{
  "n_kv_head": 3,
  "activation": "silu",
  "norm": "rmsnorm",
  "norm_place": "pre",
  "norm_eps": 1e-06,
  "init_std_qkv": 0.0285,
  "beta1": 0.9,
  "beta2": 0.98,
  "lr_head": 0.00622,
  "warmup_steps": 323,
  "schedule": "wsd",
  "decay_fraction": 0.739,
  "decay_shape": "linear",
  "final_lr_fraction": 0.0,
  "doc_mask": true
}
Each number is 500 + 40 x the weight over its row's rms, rounded and kept within 0 to 999. Layers, rows and columns count from 0. Numbers have three digits each. The size before them is the row's rms in percent of the matrix's.

# layer 11 MLP up, 640x192, rms 0.0681, rows 628-639, columns 0-191
168:505495553440594513544454560559482480493492554474477491484464542500453581490516510445548599476510556484468463515495486596504525506469562510463530443487470542442500544474479575444507541486492436536490535519493560498532489480518459499507567477475547484386553452459480528494446561493457524517411464477500462488551456530515501567513442494493489563455434496530514484567525513504547514431496445471488481477595538474541476585469493477514528492519522511554473431489524565466520557477474524419489504555529561547469526477537504447533531489471460563534459442515499465514456482420512526513
006:562503464498492558467522482468518485526578510498473522541446442555513444474550495472575435501536511506478474513458572532532437503529452543539657453507535515527546512501475480463459474430504550524447452454482601471495535564478503448470489498551613495479486468431493459500449538470527494473465457488515469553513457481504485498495370481448469497495510434533545534509509518478546452448524516523492466471510434508450524554549466555456544449511447510534502497522513512471498514485562478541469505425548530541503521453451508465526493498453400501511491486492485533433576499457544479496
085:516548521554510503487518528468517496454487559445541506523550535510474462418553515480415582414434467482472448529526503416451519570502540598523469514508517494548516436447523504437495487501487502571493497490534507507548484433500468501518473517586484516436508497530500486474459494497480484513501561528509488491512576513501548562508475490458504433525460474509530521502529501497546560490534521494544565547456524493456476426420470503532514461560621517499459518472551483573548464501488545501465539499508443603568500362523538546546490476483534525445543476562504490494500480529510497556
138:497487454507497484502506544580503440522463468480484527436505523442350495563465483488533520544479522482537394516513591514467468457481544549526453538482453563512507446522522482483456513497434454584477583547504498447570466446563493527553424509511496509471457526496525452538478511484503483471491509474544527485535479573566438479477507526470495530537442524443450543495504539479477493506477500498509540525452392485506463537503538465441500451529511498474542480548537498476494553489565518549427529490401531532537494473485468495486518461418506522595551511494515502579549479463480485557
148:508481478538467458461512561526487520539531388470444524548461438544454488457472567499502493581576473463530488482484529540535481447535541438549475521496485464507524441564536497540479527475546516456501481457542534501495478498401451472458516440482457521466528564460485500431469445569524523554456438436459572472465584472507507516518463490459489517511457544555492569504547524514463480475498512503597527528558462551426489424459453542488593499462532480473478462467483504517542422498553510554445531546464468520526591554500448479489503475482485531546500526497489478513559511477558507546
148:508615509530536492453526551547472440540482448508450550439445461526597489440469559488521487499549529498467481432537520511424509488467568550579419502489511558450523471502504400508428485478522479512560533519464495429524489491516458450497607487463557479465506533520498485512474502540535514545480512492466431533497514568455475506469456486482544490508493527471468480464505479511517479509456462488475459551512481452512495452584468459435449474445537432499520463468541476498568539506502429541471462505469484533493512535561510486532485552538498560432557545486419589548510468507457453544
006:445494512533507493439445483486497516562486566503475478489514594475447514523469530563487530516364523453544461426526498502557499539541514416471470539510425502457459476433459441578527480494470557478511523554510449485511494504520546549459550451466446487491539530517483573482487472482446519498518486480464487533523510546468491473558520479575481513549494548533452515466457491487460463507506448468366510563519428491482501460519426421532462494485556509427489490468447521510535491515440555417577497536474438529546421559533457511504470528505538490523519499486514498505541526527477460559
006:438466565510458488479528484526536542461492467441533503512540471525437481558449575485481467516484459477453498538626487523442517524465502568494507471540480454410511437479484512549495486514504487483487535553548457446470554580485515516507502470514503439489507525531503578469491576492541542517549454519560498438499450438471570511513512509501431547509469518512520577511499502499507565539471525585542502429456542453531496477522495495545407450457532510473516535456501447458445518471472495503474505456502525564427462497465517415463510481543513476480587474448500470470442494605537577455
006:507555523482528506485553528503540556536476490532452508453590547567434506556443537520471531552451493481475455571580503532483475523558513527519481444548398402435505464452485484556527497470543518445505541507506479435466494534557525508532474452538525523482540482440462528553513429453449465486526501518484458477496488506429562504560558523448467530480582466523467468464512545492452520482588546513481497456459465529509503464483477486435453468539579501476520524453452442470514435500454534433478459463402502501508455500513484489505515462503579490501487484545504512536506422580520559454
152:498552496491527488538588538549522486501543526507466480502547500466453493508451555491589441546529529394509519512430543523531519557533470425553604510400446499460495516498498474431497495465495473479376512468493539451510506452510475492486473441541528505479476502509451493457463601448490532473398534496484538475448505474536515477470548485492486455455514470518515543519490582495510490488496467493505525482511499580485451496554480546540539523501471571501565476429509470470509523519510537522411470568516539495502524476542492552531541517553435489592452467457528494433447487428486497456
166:490447526444489487512525499576476459481475451454494515530488520574529491514504542562500444491481566521472474562473568526506488458472494437491552479492535461531479519507411463488501545506472542419471548522516482535459515487528466547504495470498500451518483478535501475363448519574464586490496525541469545459404492388541526547511541535488548487561566498519489406496569543492540522515446469522473588460558514503500497449548561484444574466496485521512494443485501458476490501413476552509523497544506459522458508519613556530491492521470470480508463480548532480483522441454507495567
134:527549463508471497509582506552477436529437472453470450548523567566477466422503478507529527479451516491485493477506514486521473504477502447453527509504503570471510533484496498442578508504563552561523523453541513483502479478582494515492509553480387533527537438496537552501508583521504472543492520525484442469534466539590562492530515464511545543515569516476428488539496604537389517507498504482456488588503550498500500474542450524478562455515505511493564484436419465504510454546479508589508554495524492610472529475527522509466484491546588499561536485504470448511528460545524498529